Part of a small language model's weights.
Size: width 512, 8 heads of 64, MLP 1024 SwiGLU, vocabulary 16384.
Training: a variant of Adam for these matrices, 583M tokens.
Each number is 128 + 32 x the weight over its row's rms, rounded and kept within 0 to 255. Layers, rows and columns count from 0. Numbers have three digits each. The size before them is the row's rms in percent of the matrix's.

# layer 6 MLP down (transposed), 1024x512, rms 0.0436, rows 336-369, columns 256-319
101:123120134116087106189067120113113125095160100153122086069152151122155098110125119157077113106085124148153097071129114135106104132117090103124160151143135135142088161163155135176124107168153056
094:133108133139161154129176126105098147179110090142180084055132113196119115054126096129166112047127146122136118161187136113066116147141123101118109152129146108141088193138119172118120132127067125
097:197144147054145137045164129123093126135129148073140119094092064085021062149162127092123132108116123087103146081108100175121086108180140131156092127131192139111129111102083115119186166104167126
103:188143118087129100123135184111160140061119087086101131104137050157088119107123128125093205116106092103139107147168146149116086135140112133095121172083127128106133105122105113169159119191124153
099:139161115084136151102079111087141172052150121099134148107201095103075133194122092174069204118177138150174097079149179129149154046116150128139095109112088130139152212113147101120119140151096121
104:127110088204165125150132150120111092091143128113216079096135149095182078093157136147111132120153144109110135112096072155119104113135172133163149137103144090110089141147132145169119135139210100
105:123109141125175175160143119115127127111157165139152135131139138148184102192125162136089100177135204090161070147102197094164116123132146099132173214145115106120102088088122115178072093101071151
100:188111141095088148097148064204106131141159104114090152171144072146147160119130096127089119101161103069115125179188105130142166150143115155118095134058132165112034134162121142105118144099183162
105:111128094130164124151106107156110145093066168107099144117106151165132138118160122088163114089126176117116080161126134089128135114127188093138132168162094111131137105154092042168144133151142121
103:154151115120115158141158105145126146107108071083086169118161127191113144095144173186135159128174104141123154153148174070087170124124163195145188163108146096116116080116139151077164128079105112
102:093105208130138107157089204084089122144120098173119170165134084192180114160125109209079117133085145121176120133107093140130160132146106128095108085111152116180202136111124126143141162153152129
099:111129161153088169131159083151162151139134137165106142133148063107129177112143156143166102144119122143120131111155088138126119104102163113127120132105130137139159181162140083122150143146069116
102:119144149173124154190178193068123163145104155168137129154189099108121188139178141117147088145198139061122156166131118143200116103121132143170091162046105142191126166105113146172113147139169139
099:120132098105124132103082163119152111137072178178101102124135105053138149135056098154109154124124153139152123114121099064074122141088129109137172136125126121119094142131126146073110183144115094
104:062120147066143110133134142087103145116130113094135104143150063112094226190156072090070118114162060136123100132205182105054069166140137120163150061118099104148104101076136082149146141140144100
106:137151154155125176107178079175131117099194128138125139187122096099082127156159145102161156135095154092136146163076119132098099103124189177076154151129104133116149144115054129159174156115140138
094:131158107147178059151114082155184117106117128155175099088094115143129136164181090153106179163083142135130154113171079075147124081128149189161158152127170106174116105131183074113077128128192111
105:142139147089126104151110138172156107156208164126182164105145152150168129039174156155086103070101104101125102135144110098123117117069131165120091165104109081117205138138114127105109169136142087
099:080157124204183148126132141118140099142100204136171120099059184184084154170128091140129143119162069126096111058137173141102163133110121113128158104080157138101090108063128105130130134106092173
102:113148160117136109150118123190147142149134071148113109143075131112165055146123126107146114121123121135108110106121106131140097116114127176110121153133091175111069143115106088141145123098185120
102:117139091084138113110117102136169129152132082093128134102144058100147120111123091067064135158156154127108132152126080173108111172154132108109113119129172119170114160149147112128140125153162161
094:140114065126091104145108111147139082119139109125131169173137100152108162115091145079136127101070150100157083112130136094114148118086105065129172145135142047126090110115084089135130145155154112
102:164162120103138154117109122131156090152178121114139113080173165152088138124135151070172198151145112182103136144114131121061119149185154146141099135119122100114101139170158083083116121063142161
093:124143099125140075083127162129154077128133165172104114120153206082190122116146131108193167076187134124121104123120179127071097097178098101110082106131125085143110120155101172076109131149155075
099:135084119129140101128064150077077047141138209101098104122111112137125126165114117182163108174120131125104071145086157178080117171130147085118083171090093158089165146159136150156079104117123131
095:102106127110086070110105224156177140156130151151081126134139115145150164202102104064087080151148087129129135166114107148158158152126116120134104083078140082129132141146100154151046121192146089
091:170153080138138115134161120109137164122128127104134119167078152140134164123109142168141099149159038146114129101179103122118141124109108132106160174124126136099142163107109146159109155135135085
101:135058098111129176064197149160108137159125125161156156070101104115137194104160106123097154149149112148073177108110135155107142158080156125131098112150208084162150130120145134124084090153134103
104:083076122135112164125143151097167145078111140193145116126109196186116071122124044121110111073089127152082096134127097113146181139140164155150112152127136139164176140171130109161127103153098127
101:112098111154141147100073093074115136059180109110123131054117136116128135140099111154145098130122174137126146037134110114093127091159124164117100170172121132119134207115097114200116060084123129
102:104110212130159116113197132142136112140138149104152160106129172115133104088137136109090138084097121229167138135165101126145131113140144196097115099120066123103085102166124124187165100188032146
104:143093171093162124094139095134146137143134106112086104123184123158117128142077181156189136138117177116124079127128134146093118067125125144119179156117088087214142131203129109125114075114113152
110:099185086153124120127101083083100110127143173145145149139123130121140146128113060099126158118144139168114096049146141086110140159143112133071090131142105139145053133143108131096107140134158145
102:113119141134144160097126147149085096127152148128141170093169135126128097143175145121081142131068076158144123169216125148179138103137098156127123105121122150122117111128080156119159113098188118
# layer 6 MLP gate, 1024x512, rms 0.0436, rows 337-369, columns 256-319
093:122098118189086148078086112112129105093103097115107114135140120095123162182109124127056113141211162076124172131114100172068093115154069111132125177137150121156169118057152102113159187144088148
093:105148104145114121101123140142092145144084180117118169102119104112127083107098148185106172094144126115138120064112080159166100145120119111132142169083179195058120174084156121133185093157171106
096:123181177165097163121091149149141142218103146152128082145136115129155093107201110069164083140179134113075060069079158107143092143139084139118151091185125109156045173215210109126165125137133101
099:087103120103186129205089146073077107112141136091103144154152126135126125113098102180137155135166092067136131170104140162153165074160121162136149172114123171131124127151139152150097125142049110
126:123141132030117153111121129072175126195096142139110174153121096200209150136135116135088083122134141073160143141141164114138154123144105141096131164138078171143140150100097125113116118111080140
110:122181130172167110226179143131181159084128076137142086096122140156134112134106095135096090147085142108102175116131113115165183113118119142147157141121149221054110124144120137074169198126141097
099:098131177175198135132130133091209091137108172142125121138099142140166088077140086160128119176106131142132096187108121108102132165071152105125095104088134077147148123065088118133112118101151142
110:145126157112120121126168112159191150171171110120126161214129099136129115073120133143105116061133113100087116107108104099121133123158127167091120165069145111147142172087141150124098171089080059
101:156095162147147085123171139161156058125159135094167152142119175151144166072158121153104108080097160155135119126150147152108139044092092115149073144157144191160089134093072148112095147074110090
100:109154089091149109143109078164098127089077157118148113131160165156141150115122137117142151101088091124184076108115128190100100107042110148122176064062128140125109131150128069144118171136157063
095:142132168108139148179173157107132115161113139080159124086153122139171065112138084150161124089140105145156164202111128119072059133121083078072136101125132102109098140114100158135039108081082110
100:053142123151094114115100170070118168144149167102151146132147137155111145168099139125172127106152139172160096043205172118107168166066140159089101096072114125109122121129116131099163161143179104
088:129189161151098159122152151140135113124057135181133150155153082112171151135117097082119147138164104114103153095078101145085111111159069149136092116104075204149078110158111109128149146141110092
101:189137161159108159204117149131118130184111158117127158145174043143129105061090120114135083107117121098136095155171135123163108167058126160134125124123092116122093126090151128114097128100132138
105:117152110138166080144142122138124135142159108157137146135128161170137151093097106157116142165147124091113125127086099133129177155139041124162098143093118131120153158161210154162099160109058098
098:138177133169101136161203138091118135117147129128099127124195145191203153087137086106176160197128149135127084095207151121162135167122089094102157087171110120125088168172118092128171149142124115
102:161139162122097150165132129111185067154190137122096098117144102158164123128148121150066038114092115203150100118146115142174112072155111119113111135148067137139155114109147114128097130117168049
100:121145145157141161058093154098125126157184145123135115142145105107192152043095104086173067152115206119176182065147134081124119135133126128211102111122037174120177161158097096163122058088108180
102:091140145089072176127151151167172144086087129147131184131044114100156129158148095126111149139094125076163070162159106154095158166135138140187190213131129127109098133085138138160074128159138154
103:134140160117123166193080105087113126112162200116161155160135143115179120118108136165105203127160140070061092084163105179152106069125093143092109107113018109173107198113132107146166161073099111
093:134141121065181193119114097061097150143123149133101067127092083139130153090147158142101166154166125146128094114093136115159150064169109082092108161145137173090129201149161146095095117162089109
104:109113152132175135117138105031081117072125105170076100113204133118120131077106109132095123174154090147096112172086143094105079082134133100122134176124123066110127093096206132150122111077133129
094:133183104124123159111154150103148115174170142123085147142152139203110053088090097191157168103116117106124174139166168073116104086131152216151103129128116108135090072111115118123093132137118072
102:114118172077182138142200117076130163134150165124167135155102100137107116181146120169129173145148137155160108097139157127160099157164115113126132166126087117107110167143136165169166120093099149
093:184076153157113092129109131128170105159125129128144105121154128073090134093088067073171147149123120084144109097100116202184164135185134095122135149136107156135057144213105109179141105130159125
089:120112098122084064111120133110124098137133184178147108153117107149105106107108158123181193161074099153143129132169180106131130120084130077201187116090091123163090164150063155124081083092138168
100:155141064111120139143117130183114146123120181164162146089125180129157117029144113199118113126122140125101155137145150143150117151104079150129147127161102110107136159126103118066167112142133097
100:119101103113131080137152128112126102166194167119134120091063122092145143127127109102151115094131107141123098118138045131154189158095085143131115130068165133085095130125097127118149138197160146
097:112059111082151173172210141063130132082073151161106162113137101113107139110061111077098069144140195099156119163181113156161110066112097135096152170142103150167140180153144162119118161173135152
098:142153133158130115153079118169131140110142143109145090071092163065147096146099153086103119112134115074149110116099114120151148104116098102137089106138195109145137156153112073123109115101149169
104:160136135091103117139112121107201115143120116097090180143116038145135118060133111106172082078150106104084183081171170114074130129124111062165131168125066143127123168106157152125159175084068135
111:117104146144124156169151160099095146076153105096116194187123088147159154098109170117108146152168170150110131163137127159082123138087113129170107085141161088167124064116119081111047126089122112
101:121128183155150149188154123100153130148160080136141161128139166097119112119104089124163115093102104076132077143107134144126109073146104171094108121124164111053131124144128140141096123195121121
# layer 6 MLP up, 1024x512, rms 0.0435, rows 337-369, columns 256-319
090:099074130070133128120122091156117145171141188102138170089096163166167076060194159112144134086110132194103138115106162080157142149079174116150168133162136142142109140136131165151132169104116099
095:130131129151068141159078117095143173135098128161127115139125190121094142125120110166151078148121136068138139135146105131137090193160098107108186126123167213097166176133143131108160141135116134
104:124158135123112110086073129105127111121124114112100147171176174137155096164137121127112159106083093169168145135186091116150148135125135130134089129132139147136124062155114132161129122135152131
099:142156111098169065135140129117178086088115100101088137168093132173141152141117149079171128088174174125123085179128087096072066159142113111175143014134161087133147110117134121069157087185131115
103:119115112077093144155109116137147216135115157176108152121128083165163197148109115103110106107127095122109124165177172115094136172101121156076086144154124159110149144133126078113154116166128183
107:074106119122088115077145104161084114103107117122135085131085083135086151100145054099119174091140108118084129099101127132124121076132105106126093132069199111130108100126082103123090157124112206
099:104111097136165151160153123138157140125153122097160172029078107113181145094120132151143133098164141092092168108096186085153142177176104126137082117114175104077164138107169124187151112113184123
107:132165108114103100139136134076065111095123139094200097108127110130085142105104102195140131099150173090084089127173105145109131120129124093159136145165126096084090129125139154160141120110090142
103:170160173142101132176120102064139102082121146128169145143194133192121089202100102068152083161115121133170144084176104111098127161141151123156143122145077115136106166140132114175146163117103100
099:132057122101135133121114123148188102130154150173174138139158143101157120135191139116125094156097123127100142157112143140112119115197096165139124111127061141152125129105080182125118094080087168
099:097139103097161165184165129103115090148133083141118119160150117121155105160152128162176116014139108087130168063150091193125138116118181136123128132201097147105164161106164098163153127051071139
100:072095177177086108095160084132176155154087103159184109135154139118082175159137109124203060104064168163112156122183179177161121143100099105096116094135195159175125120141064097103097128091167046
098:086183135140155167155157128113165128095105143045141153146075151149174075143099049148173163149131166093097077108138165150126139106116037166120149080160162097113131149114112128143054144111128086
105:165188130084075098111145158162115158150123145069137105071121097097154124135155175103140120164128111131092112145140173102134104128093175169171148135084159087116135082113094110161169114076137182
104:123120130158092189064140173140043145230190142092110100154124153102173175098112111111139176173078116138117149107097126166143209126135109049126123142164141161106135051120135116192140122102092132
095:118151154207149089135120085168126170137144136165193109119104165172163128181089159115134158048158122079142102120124132134164147069178102158153141100114114121153112168137161106178066127171120174
103:095088150129153142099163085124141136122185104055144178109120140139088129111120086175168129167164138140156146132104127106198111120132183115157131089099176062127135113154114102083115189121126119
100:159095182151094124084121195126148166100147153126131143179154177088139072152135124105083139090121136096154153132119135118170184185157097132108093140165161105096089148224079114145121172108153122
102:163189171093115111098124109163080102139113105150094138123102158117056096083175098143118163098161104120090190143109091108149143080105082159066085120149151158104118090119154146118184130121182105
101:176131097143169072107109205166149126147144135114123127071133141069060085112082102210192118119120156133097149113117153152129075136152132112116169150129163084110143122090122169135078132165116149
091:148115164108094149143197163104121157164104115124174105149118070117137106129135135110105116118130143180083143153184136199203130122135090115113113145098095118134174096167108126177145087097107157
104:149104167191190166169125221152194145144104160129168144164093095125144069113113105155157124084188141092146145070101130137171162111090130175109077101174110092110054120154141139161068120117187142
094:101143126079147159117121099144101172093118136140121153124102107143118122124110169134139125155147166084069128201067117155096091134106112118152071027143123145121162124101137061145098100157162101
099:082125064099098137151163107159060158080132126112155152088123121131169155121123125155135105132173137153147144086168138108169143163101140088120143162148096108125104097151090128122188146175120115
096:183140119109119092183074160161122101153131128132123127141189092215108165115125119124123140097130155130174155133174049069100124122100127102177165128140162132096109143150056084072083143081095143
089:086143136112138130118117193158130162124072133138180165127142140139118117116102057120167192166149158132106132110108157202131109145160125143083130159099112188130101130134105168124133102089091141
101:096139120151135120123122109166179176151108141143124119113123119122140099128123097181157142082151117113067075082140127126122134148083170129131136140164091096097160122177145166070106165143141125
100:043086105112133172170135103198145162098152148132122123151126125174102154130116135093117087121109157130154115133146100146120136189187138142094224076049122136153137102091102148090057075154114184
102:089092096130118144131058134145127135111112137144113167171132170125127091114187168098133095187124102144142211152139093113183120143090123145144136117155153128087144085121169151115098114168043131
101:111134123149188169136164099084132134095143110114139114107160157184150146136161136136149116097091141119137156148129193151199166086117163184082081184101182080168066179141117094150105174137104168
103:065155128145105137166077120149155152105168161139165169085149152169118101114123119092079183130090094122150096140113103118046100112121113128074103089104123154109116134198172111082184113071084097
111:129111154143119132122125152172101121156176093115135129129143150161139110125100157159137108111143122138080180113166096131081136124128122140053061164129112149099134152101103111120189041159181104
103:095163118154083161146141144110148172123177121130120168171195168127077192101137099123170070168134102146099088154115105119127123116137112150127165106170156106184121157123104129136109053131111126